{"hidden_size": 160, "num_attention_heads": 2, "vocab_size": 1536, "norm_eps": 1e-06, "positions": "rope", "rope_fraction": 1.0, "init_std_qkv": 0.0372, "beta1": 0.9, "weight_decay": 0.43, "decay_fraction": 0.379, "decay_shape": "linear", "doc_mask": true}
Each number is 500 + 25 x the weight over its row's rms, rounded and kept within 0 to 999. Layers, rows and columns count from 0. Numbers have three digits each. The size before them is the row's rms in percent of the matrix's.

# up: layer 3 MLP up, 768x160, rms 0.101, rows 307-388, columns 0-79
# down: layer 3 MLP down (transposed), 768x160, rms 0.0832, rows 307-387, columns 0-79
up307 105:489518513488497475518509525462505507497509525480526530443504467525516491466482493520494481527514493488495438503525510486515461510511474503507480524501483529446485489560511497535477531507487539479534446515490486526506551489511491494525496502
down307 099:524502535490515483504493515564479498545472481543514488517517495461500485537515489490479475434478496551528498496501523479488499477525506479446499459514513501497500507475466526538484508467508481499494467512498500528474489489503509498491529547
up308 101:532500483505511511518506494500542497509498482467503543504459524465458503524515533513456533480514497512478494506441486520512502509480488497495495475498507498506489560483551511496502495500523466513502534546478502514488517502485518486511517556
down308 103:475516480532509500497501475473518512499532508529485473472505537519491484494539537545502479535487488484518496524503460515470502516557486503494435530492521511521485492516470494524482518490494511540511476430491509490501478500507469490499510499
up309 106:514500474480510509485490446518486507481497455495490547499502499493576493511498465452482513474484495456480499485491492505487530481555514558505536482501488444490486476512509518467467477476490464508483490506496508496493542561482503520506484457
down309 106:510514513470485495521491496563491472505511516487523498503443499493497480517479506472535511524476504454474534460509491480473522476538495530537539537499495516521496498536465468470483450485507501503505537494486499559494518516558473452503514469
up310 102:470496484465492444501514491482498484453468495532470516469554451505485542503500485536501491516504523510478523522449491544496445494547524498502493521555499488502465529487467491502440502479552491497452523452496483500492490460467490497493491480
down310 101:551497518480530504486480510500527510481498498475483483524523513495488477485452491491530485444519466512504490477518518520538495504495501480476496547493465506480520486532533517487508487517503519498459491458536534514470495483472551525517504533
up311 097:526510523526460500472503499533498470520532523489497498529505527495463465490513486479519488473566528517498482493487482467505450502503571517471505471458501511509473479498527492501533451499498488515496533547485468541503437504474525509469488433
down311 101:481509490528463497487480509495477511499505495528468514470528493453507487503494469515498501492473455533499512459521476468501504508484484498549507490484517471513468484515484501524505485531485561471426521480493512525507496486565472466485492525
up312 107:524516498492515479494508511478492479491485507488503491472457488498534479515497511476464485491523448465480470509463480494481500524560520479460525498509464475529499532523512512494505478486517464527479525514478503514491529532526534563450489496
down312 106:453485506492504493545492456507508524486481450518499539526514487483498555474501494465489466492467529483518506489503508475496509474501494455507499511457524497534485492507487429464574490496491459462511538510496483457500490534493499497482510500
up313 096:500532500518446502501508505482484546506491506497546540467494470468505464458468493504495505502497516472506486511508523475466476506528464523536536519510461491486493513506531460477489541494502560490524505493492491496471539549516461461499504527
down313 096:491505478502511528515482462539452521510503511465485483491471507472498489527410529492496478474503514500505521521478479524502531488516497532488520502492474540529481483524462517502515487520484521531487450498484494524528531450491504477511471489
up314 102:495537501553453478489525488478458475527449498529459469481486511493504509514488489528515498498496525492542475538524512494460486505491522498506513480508481488495485526519502529536549507497464500468532524462546510480530529520490471521522471471
down314 103:517511505489507505479500505477494512534507493509481509435492488515529529512495545531447502516499503501456519547510487527496486475512475501506514459505535510488532509514536517526524514441479548478509504510520518534490546462470527504517507483
up315 099:493470474472498519459512515483500539511498501533465499481545495495492474468508504487511497496507525508535444475526497484510560484480472514489523453501478488537502513485513482498503469568524482505511459507505458496499506545506475493530498465
down315 098:530502553519530519482495478521478481471470501476499521454497543487514495520472503500489495554508507526529507501464504533511499502507496458484512486446493517459473522496550508507534514471467519538493477493513512505488515509497441479499500515
up316 096:534532503485513486491488482501502522507482450526447508516477488498511507525490479456481523497491475501513507495514466527544506457536488548520488471519513442471549503493526467502488448525481508492496557505492473488445513513526519479532502526
down316 098:485498498514507522512493473517514483507519492491496525533505522518486535485476511504495527459534528474487505534542503497492504509514502525514516500504538478501481463529484463488458543484517497502486539506499523499500534431533552484518490532
up317 103:543492490481506498474515536472476534505510509481498540479497470483488525514519501525467464491503488452540508515477467481496489500457497533523525526489513489551532501510470496474490534561482522485523510469492495498524477550513513514443471545
down317 099:474495486487486492493533506534517471517533510540538545524484518566543456519509511549534445516483457536475494493468514486488479493501508504439493497497487515472509473481485528534491461497508475496494515498522489536521533494474502487510516536
up318 104:528491451490495462488519490487524494517488535510498448492510522528525518478512499507465482467440502520535500503474456465504502482536480514489475514443556536540500491487492495506476508451493544514572525500473477480502528480463467437478471481
down318 103:480459531542503516495476480512501488523484473456525479471513503506509475522495509480517455505494497501528526460532494536516492548483499491504490495525463450453494485523459503465447492525521510508507458552512551515503469532508504533554501536
up319 097:507482560493517522483521472510551522472511428501530506524530513502465486474521478491499515499485525497529500521544488489526468476514480512501485532491489496517464469484477461477520428488526497497499470545552495495488452488505511496491493484
down319 096:499493492506551477484495482489505534497506483501478515463511480517473499483493496506508437479474476499494490498481492535461497526551502486495464515520511473479471493474491491484511481468506453490478501427497501512496481503512492479579503491
up320 104:499508466536465469481524521480483516446476501479505477471543495524471546531476511494513518493487499474494524500496532514500490465493495538502536525491487501494438516510517482505547476536510508470492513474509547513515515517516521487522561470
down320 103:486509498465562491455511533503516498525553483500478500469477481462469466526504475471521494516508522520517527461482541494511531481462508475495510448504499523558449490512501509464495493537504508490482491509505515508490502503503498557514487475
up321 100:478460496500504514515484486498489504472487464495511470475535540518474480504480503523494462513517448485496501489494497492478541506528526488539496527456549496504464537505560498528454492532503486518505441486456513447500473483528480497517493516
down321 100:486497498524483515527463514525504523489467471479515479564426500522508510512491473458478482508517487471477495498500491460506509503482527462492479496491565492514520506510509500460532512525503504463461492461484507504506493510491511479459483455
up322 088:466514476499476494495530508489469519469486499492528478595502506515498509434485474506530510521503497494510444507493511481464467491485498524505478508504449477529470556512493483506519473502499532499510512501497512466474523539502510534516493525
down322 091:504516510498506521505514504524519474505520516498514452484503479552470508498498522481498500489449509505485513520481508498517461505481502473532520501525536481513491513531465504486542470556503521520481453503500520465499486511514505565491454486
up323 100:512438549568495491466509495503468506483523507545517467491517505548504480472485464506493503484476509521512507489574513478522509519484503517497493467523521516531472484498529475546484546546518512504545485474451485507499448445470506509519508528
down323 101:476513501481485440528475517487512472511509490479494496490498438502501489503509502502557513541512445494513527522501489541515524529573493492476527494484490522470500492520509462508536482451497501490499512489511532518518477511494574451521466513
up324 091:560499519483512525510465469476529482489492481476529499474463485500462477511478512507483510474484452487464524508490501525495499454524506505532529515482451520493488515524532493450504504492503515424457479523513483533495464526480491513502521463
down324 094:501470460481497516554498524531495522526500462498502483488540554491528489520492432494476496472523528535515501525505517540542519468511541457510508541463486550504500555492468477503497487494500495527497457498501451528498518507465476455533490493
up325 101:507475532519500525491505485503526517469448483505503486510522446504519491499473457478519491524451502486490489525482514497505501491524498505492511470525506484510520453533509509469417487489532533472503506525527485464528451459479494499480598506
down325 102:488490529465513494516509498462502517479493491522501452543449501488515478523498535464506503462511457492470520499504512507479487471465483542542514491490538495536466499495503495448523472497499481531482489512482488514458523492508526503492513480
up326 092:526490504520459486492531521515473482533511555534483523520512495482495469522521477502483499513466445482484525514520526538517494515544526542513503522475530526481481521515503507555508509484526461473481502444447505499492484460489432506495516466
down326 095:525496479479527508477515520488497525529513492522541519543563496517475464522504525531473482484511552507472511528534478497519484499500540485497520463499527502484518510519510514463484559530452436487530510514541494489505480514484497503496501497
up327 102:529489504513497504494495507510487500518506464521489514512466497530499519472485530497503504521474457487525476527529487484524503495514516544535474509463510479444482476469476469501465488483473472537522481509451549518512523490520475472483490479
down327 104:541512520523490488522469493450500548490519516518492539537497519529459536521503468477543489520480491490511503515521527505512517520511526453497516506488463530493503487517509505461513546492512519452527498539500505470506506422541493452504529542
up328 095:516499542498463512500526511480504485533490494456478506471482444516540524477501536482482464480521481491514500490464501515529461508495536490483497535498507513506537509504480493517466475520478502527458461550504538494478546470478516492483533507
down328 098:499522476531488478500489484537486508473517505537524533494528494491528509487488528505516471525530488522474501514515508513478504525515481477497489489514494484471482543509501533482506497476474486465541487454468512523517482520508499477546463448
up329 107:531486477528492506524530527476511540508506482498521505570498534500487524542516492541496520473502488496493520505503512482544489496515525535503453547503482508532507529478503488514493452520521475508488502505457505512497501540506511512511479490
down329 108:481505544494522507497502490487506492520525515521532489456524500493514524511534502525480504438509508523463503527488472492453512534502474520519507475515520507512489451542502497509456548505482455554496531507502501526528488538511554491475466496
up330 102:514499483479493496506545467534485522466529471461518501504444491497474510485517502535493481491467510499501470464493496507490512529498515456539514509523515488508516527462481488499513494519562483562520484492507481508462510479480496514483532466
down330 100:485508555530495536542556471523493442497527547504472492457522510498521501511528475490513538521512516488487533474537504475527527494498519526459519509508502508475490494478505478446482489491483518521477504474524485511519458457492521499509537443
up331 094:547538518513495511501506507536512527536524475531470477507492516515518497497467495503518505544476504483496503485515473504489486458498499458469513529478516524475538533494551502508530485511534509531478533504481523499503514502496479469468430490
down331 094:468486456574510460511494481505489483507535466487488487521465480488502500504446508508511493474479516479463505498486502522493471447517547461541505498495513516485567501493540486475462507512511478542459506530503468489505507491485453474456504544
up332 106:541509514483493529514480473529543496492513476515513495522476526516530500516514489465533495502459483500518498504503472527515526473489537533462536487511502512461501522537441510490539522469532498496562483444486467477481433522435528507490504492
down332 105:497497492488503453471480525481506527485516494449498516513480478427502493511506486533508513538521470497520528522509483514467479518468448505491522490468484514500473532485542506506465485485520519531445493529457499457475528479540479476491487505
up333 104:525490531497467505487516460501539500490469507510471504468539526542554486494511483453494462490459512498505468485480535495504511431497495491472462482461512504487558520463541590528500493519493514503489533480515492469529507474476428541489471523
down333 105:482504533563469507492463478494479537472478508483486514525487484497511533521472518504494517472564465477470476520529499503527454506509484532508510480516518508498470494486521453454518507497511539493512495530478560516560494448475478439498505521
up334 099:494539508540496535502509506500517517501488495483497467512434479504495464535448527510480497467515515492527469480479503502523488487485484516490520441484538500515447529471520481548447472504501544551506528487486504484553494470457530503500495521
down334 099:466494515524486453517503492470535523514507516480485462541472447507506534511502484480508519488489512489502498553497513550498504450508533491513505479491503524478505519463499558470478534513498504474524522474512508525454533458535542514483520527
up335 105:521497476503493512513525451466511486468487509461504517503457499470488473514483476543502499456532552503539488538532479511513497527423479524455508477519515457511500505492507530499493454529507515534533477506493512471504543493492488515490513491
down335 106:523484496499527514507509520472485538492499547552460517464496552507537497544528525497509519466507499495542463505503472453540524503509491517495514486470521553458475507508492473509481506493524502463486544476505481471478469512497510539492504507
up336 102:476525522526489531496494513496457527524464478482496461477524445496512522509505512480457531494450473470511475527512496496528482494455460487496509472497504485476524451473523485498453514515503533504502491528519480517532485455518492479479533490
down336 103:465496522494519502506467513522518475509497503511490476509557459488501494489524498539453443484476502487526504539494522551528500489442492522473500521526502512469500480505469486541473499519489545513531479547454517459537507522519509518512495509
up337 097:477496480472510470523488531497477498522463480480530457495468558519513479449486516526483538523476470482513466484510497499459506486528452496523503461465497496528511478484522493522463459514501507501537488507482497512519508537519446467488510485
down337 098:573474453497527499484491465485488511522503500547529511534483439520477524497495451513535446482499440520483489495489493528494518480511475521511498503514525434508509503521528500456492506516488498508488482508495518503499516469526473546451515477
up338 110:552521493555465481528525549482500490490522463527500468553526511526478483512476475492495524491506481486461491519471498486479509460499508464518512518485511521488513499492501494487511486515506495503501469497521541513469497510519464475529485478
down338 107:483462472535487501504542487468501472492544463512538457496479495505497490479492499479504517493492495499515489507493521556532478520491515450473504522496533513521497486483503494455468494449468559534494545472508485550519447510501522483478526465
up339 098:554530510473484488505480477487486541510470508489526562461529494530519511474489432488457490488498496483472441467485517509490484469538559496481479477518520512485473507492529476505505502555486472490478504518511496499493502502488499487463517468
down339 098:492488497502492484494507506489524495508509487477534512496563484544561560497523498551510524487492485491453527492483512482457501517490549522509509486489515538512486500504501477502507528487480499518511504546503494464532492462516533499513523526
up340 099:539528472506510476495517479447463496516497503512508493543455521505488512505495479500470557498535487493509464505484511497549516479469516493469516455498523475460518489500524532513514454483530486497484508498543505481506478542479518492488511500
down340 102:492494519499506480524480512531510540514460485475528479507490468500517497476459490522478519540463477519521524512491439518494535500485490481480472561483511466494539472471461493523512502497474516518508456504507491496497471524496525526488487424
up341 114:499488542468506501549481496495475496478482495491460525487505508509497491503474521503543509502501451463570492486505487504503513548490519444525479482479512470494469508500471520488515471471515515530506502508491498458537495485492549550514487530
down341 111:501475500499497502510503503514510522451514508529450532519504515474460491531534480474502494567534532511528474474526490465476504499470489471505499491481504486538493475511480500444496487539508501459491520532522534543485513515473500512465506428
up342 101:511528521506483483486508469476519504511485523509533515456456519486507500503490466513508491476534496467494468487495486448512526505515541484484481538505491466494473487500513515565501481526568500559498525538498514505521520463501512520506490477
down342 098:468510528459512527502528490513530534493499468512480512482552542514525494487547466500468490487469467481517546504479498519505501493463468494565477508486511525489497497499498495517464532496481476477518549485463493500535487471514509504476496484
up343 095:546460517500500467461529498514511486502528495492478515488527490490477483492458542499486493534477490508492519493528454503507539497518495497525507517481495525538546504531494495528510490479515462482513476491494535469480498442509497574510535498
down343 097:497485477449499488513486507494504530483522521503491487480485497497493494455503501506501538461509497483540490488490480482512523491526467503474571490525467540523492491500484442469459484501516510515489536515540519471482507524511506469497510494
up344 082:531480510575512542487507496462496515542472488515506499502497483517478517472490512459488543483433488513502510503518497486493494508489531507539505457515509509446453500516531492524515429466518500471472472518503502499489483502532502489509510525
down344 084:490521526465508508525485483506499460493506482456469519541507489465516476485503501509510540515481527471533501528475468487529503487470478469479501547493545508452506487509479494499510509503501554497473503487447460532494517498531480526551502486
up345 100:538517511540492570486497497510486494527514523502482501496494513487445504502491487511492476516496439486512499481474467505477457517477497472486501497509482453443477514513508539521486449533504487529484519489472535502487490475491550528500485501
down345 099:491508556508491496503460474531491481482489504520491481516536506507512555497470489504476507480482533509479449470479536513462477515484499504550515520478489475457517487530497466485520504476508480540495491489458486513499502477496534461505465494
up346 106:518511526503481555499516545496510541478525507550470485487465503548511485431489516560498463527485519474508510465520502525485489485526499445509495538502509503494508511472490508485495485469468514536491491512542557500477503478489470472488494468
down346 100:514499489514533492496523481516512543464504547503494535489542505465514492535507514529491495510541526527484521505486532505516495499474457519503496464491475526472490502442507508495487492491493471564480477528481489489471444520470496483469495535
up347 099:490487528502478527484522501450469529466447509505501464488495471466496506514501536459514542478485510489471480499500513485498443508494543512486511504528519510478501511488485548478493480497522517490443536507498503509454505508521496487503530528
down347 098:502484420470486530506463551485506530490494492492526486490528497533511490503507483500467487505534491531500478507489463473494531534416519508508478538525506503492516533487472467499506517507486466509496515583486524514505520477515552503494503506
up348 094:498486482519497472472495510421501509520457498474514507557496492510479476505516466518469506557494538491500507477503502478490436438506497528532511534512471494473485477460521517520519516492498524523476494520495504505498489479522505553543488524
down348 096:487497489508509499535512453503504486508494496518451495532508491535495454490501529505525504543496509479465531511485559510551494453514505504450464514513492483521475520485531480492477504558498500529523504496494483533505465518512541509465532490
up349 099:520551477515495482470444490449526494476517535505473484487526524527486495538507500512464503491510497498484464546489535543492486451498532504554512489462521476500525518497495521511539499503503499463503490535467521528490509529501504464517523494
down349 100:514512497463472522513485517486513516511456487499494520473450539510452496510483492513534483484491514516520522538521472512536499527503557503472480493492525470476478503548483498483485493495530468508554500504546530491469447487476538500489519469
up350 095:501463508557485524483522475494467502507494507493516507469502480493523471454542463503531532481501469471486517526482473532540459510490508482514499507443558482520551458509486497505488502463469546467499486513495513501494492525505485501501512508
down350 098:494485479460504510527553514494520535508496527536501494492556511548521533520492514514519492504474500497470527542482460503519465537521468493509468516516488476483536482486485482525496480483529512534493478544465480495532488537504431475503492487
up351 104:491451475535488495465504490503447539496494484491528512497474497476541515473490491494480473495518508502522498443542500489529432549482486519516508521501507472550544485567462524490479503467478447522496452503508502459498507483491482492484509503
down351 103:498513518523465494495479514517487519492531504530528514493520456514514484511543505550507516446502510496519551487568500554490537491550490522480476475461483525524508492491501485510482479533530522515519493524507463523538480501480523527458437501
up352 108:528482468499468459473472497521522487482443466485515460497548496496526513486549533519508535494465463476567508496515472479466497532469509468489491487488499511474547515517530455477512468443528525468498508512519516489475468512477482539528506502
down352 105:506483470538493497497500512434495518498470524543485542466508503512431481511546434511512523509516459473486531469488528506500523465486498469519498491476512487511543489507502533550488529455520525510483485544500510531538500509463503505488502500
up353 092:493475551483508515452488522488521521489493476516469461514507447484512522481508515517475489493505500498463471543504546521514460473488486504545510501496535490514462499509520498502491502438482540502483488530489494494471472514465510493480540534
down353 096:506492505492509494505499522500501538504497468504505561543517513493485474594490502502521496519501488538538509539492486472487524523472480527506495468502486507528431424480483498504536483547508475506467508537475455494491471495565464485491527489
up354 096:506494507543494493513497475458491516469497502494550487523518449521505510515519542503513487526482457434489487487531509516515548487487563468513559517510510510498499532525530496460475501527487497475520465499461494539492524528536511564494527531
down354 099:518481524467509459496490488493510474509458475494543542552518524526472500480537475489542449521485530501510535542502460503514482514497553464468483511508475476479486540448496485540502506494464494426465483536478520498537486477486515549507515520
up355 093:518483516491470475510491502422538535474505520524483480507554483501495494471448497553473518482489496502482501492517500507488520489512526469483481506492489460483500460428470496491528476529529500515484487499482491480519499508476502487463485470
down355 097:519501488526477499530504498537479517437520486520462472451461478502478516492492474531532482511526484512511514485539492480463517515530497509505499501454520484491503491488490495518511469456500535503517520509477504486502490547512508415509462515
up356 098:526504500518451519457480543507496491491477509511474507518512517515514506482506517482474458482498491507537483501499508498511435489508520538512500495500527506490534502492516511529467457495525488518487510533460480499543526520536496480447467534
down356 101:476490496500491531495494502500517507528466469481532497493514530479473498478464520482482509490532569519534504474506520451468498512509537504483501453496512439472495511482500449527490468506487501494493480505481479469476451519455526490506482498
up357 091:497483480528491540503507517506510534495531481542472515481528491522516561469512501503539529505540497479517502506553526525447530477503469511512537487486474440538505512499479481506505449501505465537506508456539457520457494504504544496521505515
down357 095:528511532502528528490535518477486494512476473491474481527504500539476472531519493471531499512534527495498506466472507496508480465525485492494504493520538469486515504509567493491489498479471522528475480513486477549507506501521467494550467477
up358 101:510515479493504485507497485435494502434515493487521541535486525528501509478498468475489515518469445487528441484509509506488481482520500493485512526498456485516488521490549519542507491476531515506528468497531497494550526526497472528508489511
down358 104:489497468494456472513488491507459523516502480549481500522488471503553512509513458499516501532477493486487464468472461495497459498526503497540499482523469525511501503493498494492522508490506503503473531519504494506474457474516515537472506495
up359 096:495541502479496487532508503489516520491514491493508480478529547485482522510526522518450538500503481485454495509498535502520491476507513475477523557492483496446503548492467489489473516482493507470523494541480524512479515532501507525475483488
down359 097:495499486479507532500480503501511481554463486526504498478513497492526533502520473496434497481521468490470493516515491485516485499495514522487504507482523507498535513511499461505513485449543473508554494553537491519529490528457501481491522486
up360 096:505513461504489488514537488471482519487528471544496453478495471502496462511444496502537482561493525499503477514522505467542458499523471513480501463525537493538474526415525518470469514521562514498538500515462500471520488516528467470507453504
down360 098:491509518494508474496482500472506511516532467477495480462485478510478511520502472465523527493517507501466548497531505472487483499464516542443556491464514535513496524518508539461499534470485510525468527493521502538513517509508489504548476494
up361 107:575512507521528547484498519480532503547551497508473460489493475505486485514484497497469489482499509498537536479499457513489494491466477482509506529516488464519527522503503478555521503528468474510513557471457486492497526496531516516490472500
down361 106:506479517507456467503499486486493485496509501469545537533537504492468508496525478479538494489458505494476477482521572499508498476477463523505457522494481532494532477521465496471497506477481492513507477483527470446488533490481498502446525522
up362 107:495502477498510529484486480540476516498509516489473455503509493486495476488501523551489502521493481469492501511538518524447565476471482525469512498489509512484475561527483514504531504487474518514535523487527530521557483531502548506520551476
down362 106:477487483474479500520474489493496526502477533505504481514473550513520519477491494490511475505484463430512518527543492534569524551504515499538497517493513470505504490503507471506485457501527493475492500475516487490522522454529497496532527514
up363 098:529504527543472549496493473512491513471474481472484546465519460491498487539480495463493525510540513499451481463486515500500541465529478459508481528498528515501443476540534472530537501507504476526494492449507467496452533513488498497510510443
down363 099:516492506523496466505505472500498510492492504538479538479466500495477486467474533502514481522471565500507469530504480503552491493545503534527493568455468504505543524531474485489462489518535526521493510535501482518514504460478548501504451527
up364 098:490503500506476543488527508504499499443480519517534542517472492510462513532512567504506519515525508479446482503471489515495525468541514518542513520542491508515500518498479529528499499489500499494506486449512483501520534461511517468480508513
down364 097:526461473481535528466511514488509517499475511467530522486513523516492527513527526441481496540478511512508522460519532520530513506507521499463455458505495516484539492512532486522529512496489554499574446508481521478511515559495468510526468501
up365 099:500510486523501530487500498477474526464500485510477517465494505500486505478492486509492515480504508498505492478512522547522477502503498478512488431517496500508499518502514538487451531462529499486509465466524511508464513470538515448499557525
down365 099:514522477550461499507460485526509487505535472516552526484492484479510496507489530499489446509491559498497497510504517515522480518474543488507492475460521440505529522498487536445493519497517505495532542472512441501476491503513480496542519516
up366 110:506549484543483434516532507497553491491508462508559521514484536488443506491506524489498529489486540516543503502500450524487499495514502523505520530499519494483487515424458513533506486534516511532527511512514480491503483470521529508497488523
down366 107:491505507486545569478486490492517492500511498501439466502484466446525475464497515495518502460483483505485448519480456513524484548509491508544498492551524493520506431506488491551522514469526512500488489462448521516520535503469540516501506528
up367 098:496495522492523477489502475476508512456489517517547529551528458515480535443464546469476480547526431502478455471471514474445510508499473456497522527488490503472506483463469495499491520488517492518448526532479469493485489528520545491495532496
down367 098:523462504492485457514516501513497490516535491511534507478510463488498489511512508530477457496551552484494515500498476490486467499516446554504515480533511540503459524523500519523499452495508575501491479498498524492501515498491501547542475490
up368 106:477513540513487525508514546497494500520469498490495457507528516458502489486489534536521574507494459506492480472451468493493451472485505484505506509495522486486544507461462485514502509464503476499543519471495502507532493519508475483502537495
down368 105:500475463535500459505500508498488490504564491528505491454481493513517523494462498541505505495482500512468501479438487471528425504546480446492499535514509498472477480499510505499486511513517506537533468467487528565505539532498496431544484517
up369 098:529511524523514465463484514441482516524462499481505517500522494482506519496497488534523476511440477487518495513473490492512486509513523523496446477504550479501497493493516505507509485568492513498507562528470515545519500492524491550462502536
down369 098:525507483454498514502477475508518489540478511485518533551515459516460460532519520477493529484516531514511522535477537534505495517528482481499533516491470513465529515519512520515481497514528553489491490500503501477537515524466503512458514499
up370 104:479472514536517486439526535492492557513515479543475499466471497496525494488477508531519465539454510493473516497494520471527499510518512561487473518498497500566500478462464496503496489501506501462494489502495495473495495516483533524533542507
down370 100:487486522451444495506530468490509471479486556512481489504530507491451507470491515482518516499516495545547504511503463506497514484496489524501472494507481512499521521518526505472514476525457518519475534474496516519504514473502484505458554486
up371 103:525560479508504492505473502457509502515510512477489506527441494527498525489451491496494514468481498499510513460475492503534487456526556466485497491507526544475511522546448500508480505477516465525566498485516495523465511512486522530496499474
down371 102:498474521498493554494481505514510521529487471528568524434479514439518520506480459517508488519484526493509500497471522482464508516528455521495514492462514493511539467499542526539521485516502494525490458535469484480504472549479507464488490544
up372 101:484483513523473445503516483497538532503465496468474494462520488448539513479493536467563535463486513498508470542507486509488526515477455512513522503443482519471510490481508524513485496540523496453451477512510541504503526495516484462500567497
down372 105:485475510483496504468510520508520488509497471525503472516454493511521486498548524523456508508510540512469474499486486503493507473497521472500489529532495489489483534490488519517499515469533495506503511519521513477428531538476485526482534472
up373 090:559499508461488524473524526498567474509507473488474486468495443531543487470501516513452546486492517506475476496529521515510513495493491484491516523476566498496472535518462500538517492506506511534545517462495513510516510495488486531524512476
down373 089:469526487525507475515496484544478533503507498492494496493513509479489527505534523500486456520461507499470508482526497478487543523482494537484474496496521505513547479511490519554487472525478497467515485491516534459519524552486488489452446509
up374 107:485494519535497472463512493452484497502516497546504468493507530490529494500524504498505538506500515479494497452443499506517520492485515541484502536483484472486481471495495495526529524500442513490514476542455492462473486531496518505551505499
down374 106:502484527494468543540516504498521509495520464449477495512478540484487505510466511500527505463503535522444515466496467492546521507501510498487519563410475491524505492504475456460488507508517482527504497505483493489507484464530499538469497534
up375 097:501472492492500467496511547449478501535525518476462515533502453545479429492480521515484496489485490487481466487479529508504508487524472517463503522495493450499510476477497524514503501517498473498532542490469477469525503484522456505486509524
down375 097:514490523492510472503489487527528559507503481520510474502512441460502518489494503477470494450498505547501537481474512517473505483435527491481482460488473517507523436517500480473518511480502512484492504502471465503513521501491460535523469515
up376 104:479513517502499487477516506477510524517459464496488513489541497505526521483485511526517504483557534497537491544464478491468451452498564503513472499540461465534487529509505532513450478511465445504481474467505533516518487529498503500462506506
down376 102:532497519469492497496513480522493479500522491484505472516541515514440493490496488455485548492482481485493524501527498473466512508535458499500501520544499516502498531513498512462473479517498526494505529490529484457545477487506494458499503477
up377 096:556476450524472517476536455459494503497526503509484501523458505499459477478472555502510528507488522471498454536503475538507501478481521506518508522475508469523473509548536463479500497517504461460463522540521491456547508518499556499508497500
down377 095:539481537503548478463511489520506500511514472529524482504508488471498471490491504510473504487503471521518509519464457481516499463512517514562476479511508476507495505543476485491494506505467494481509538514500552479485495522528546516511474488
up378 090:497502519483495518525515511472485513514497487514497539466544507508512523510533541471452542479538515477506520467478438507465489503473492493465503510508523475485478492471513521533491519492457505491496514497466551509486471495517513489504503467
down378 094:493514491502508536507487485500504486503521502471533504509500490545514481506542518505505512486531470508479534486487500560502490488489543513501503511491516484513550499527499531496456504523492572525491491509518501509512490512495471500468513523
up379 103:475451497543496497501510486502517497473506501541464511503555497557474515510532489544492499478469447507448500467524472523473516497504519529490510498504489508476490485434483495488502514481527464459525533495518526495490480485485495504509518530
down379 100:518487546541509525473517513512479496505557491537471475470505460508496468468498482474511515478520486488502473509498463491479483528509515504523513497507507519508470495519527462473495506498480491438477450529513502527486495523494491492540488502
up380 104:523483495505469498502549504507498510492497482508488519464546502492470457477499477480502470484538511499493498528542502498476482490532469496510479490503480505493475498476470521541482499446526453545516477483520458475486464475491515538466459487
down380 102:498514456526497484477493478515491499532489512493523487495493498540517491479455498460577529509492545501552518516454509522462512523503487496453471476496482462464485459494517526529482458495495507456537540475509500515462531528505496519489526483
up381 097:506504528499468470447513481474453485471497503535513511480518523509532522513498536443561521476519459497490469512493527537464522513476473520505484496452485486465513492447492469486505491492503512504508505501533482499481513546495493481510507454
down381 098:508482504494492482517500550467525523506520511497529514545521533464515508499500474467480488509533490513499488518494481531523507490520526498491483534509483490530497503469531503526514509455492515495490528547527511479464469522499467506471544497
up382 108:480483509487472520498513499489474503474454500517470480528480499474483453472466504448462480477525481487514521499526481501503495508506481505488484461552501514485472503477489508495477534506502531515518523485460537502503476513475490457515528489
down382 104:517505474537515549518480501472489485506514470534470538475483515539509495507520528535483519502482474481539493516512419526492516506495466455504503466446500511489540495493489529485537513484511494516482480503538539544487514521471508487453474543
up383 104:505495522524488503487500519513491498520476495484519470516484488487478499561517480519468511484479473470479521490544508491468542474498535521455462490511517498523517515471532493485520520460449452468485500477489492481508440528496476479478502494
down383 102:497529504519452447506489490510509520493487517526523549470521517510526541517521494503492500513511540499500466493493508512493490492528502532503513501476469510485504494513511452488481527508490514485485540513515489501476541521493484448521499465
up384 101:515476466489499506519496488483535504535477465523518493415482498502503550482518491506490521470500517488505503486506490507489483489455499475514528508507499500479451456466503495467505502505453494502529486554520528519505489533489496500508472508
down384 099:481515463508489535485489550471521490555529474545520479507537471456514469518507505483491464517544557546472532479454525535513565498497522470510519527512511549526514518515509483516523528526500514523515524501498526486499502505498504513506560442
up385 099:505473533506473491479502484509528506468471506490506507512495475507428538523527505429507476517508506485535487495493534522511553448498537483504524485521513480509528501483516473492461458502466529467479501452521513513504556533471525464479512473
down385 100:503499493515489503488528504505485449503521513508522476526536471517474528464483503469507491543522544524509444500499500534469532467454515441501540455473512486493496530514509485498532534459549468498502501527552511550517494472511504557500522495
up386 097:531478451519487502464508511456478485473481515456491483512502504497482527469484492560554466507516455496506476506446531493517479493527506494519506532480479498503471518490551487502474518483512527561501513503513473522488492504498456454505485488
down386 096:542519494524510537500493503513561530549494500526511520465528518519503513533455479541498507489511523490544457503521499528483478498532517538494535521481504451476495502463452508513521460479471496491502551486500480546480490496481498526523473506
up387 101:528523499487513496499496460510528547520488471530477496479510480505476504503526521520480464434459515523488508533511482492523519481484512513463547482510510508502521495494464447528500510531503514519494558520471457477487518471500512501478599492
down387 098:511480504482528491512477512501536514461448452491496484483483533534547511470491492501515479539520515509502494506461497493495482512506523527487481475516516506466523501548522518484480488530486494475459492472483478423496521523504528476497448519
up388 097:500456441521486499497506484498539521441503493504517500495509462523479521441495521504455511511482523516498507491472464521456515495488508537512503538549470485497463470493543472474470513468506481483472490482510523503499503474502532516492466525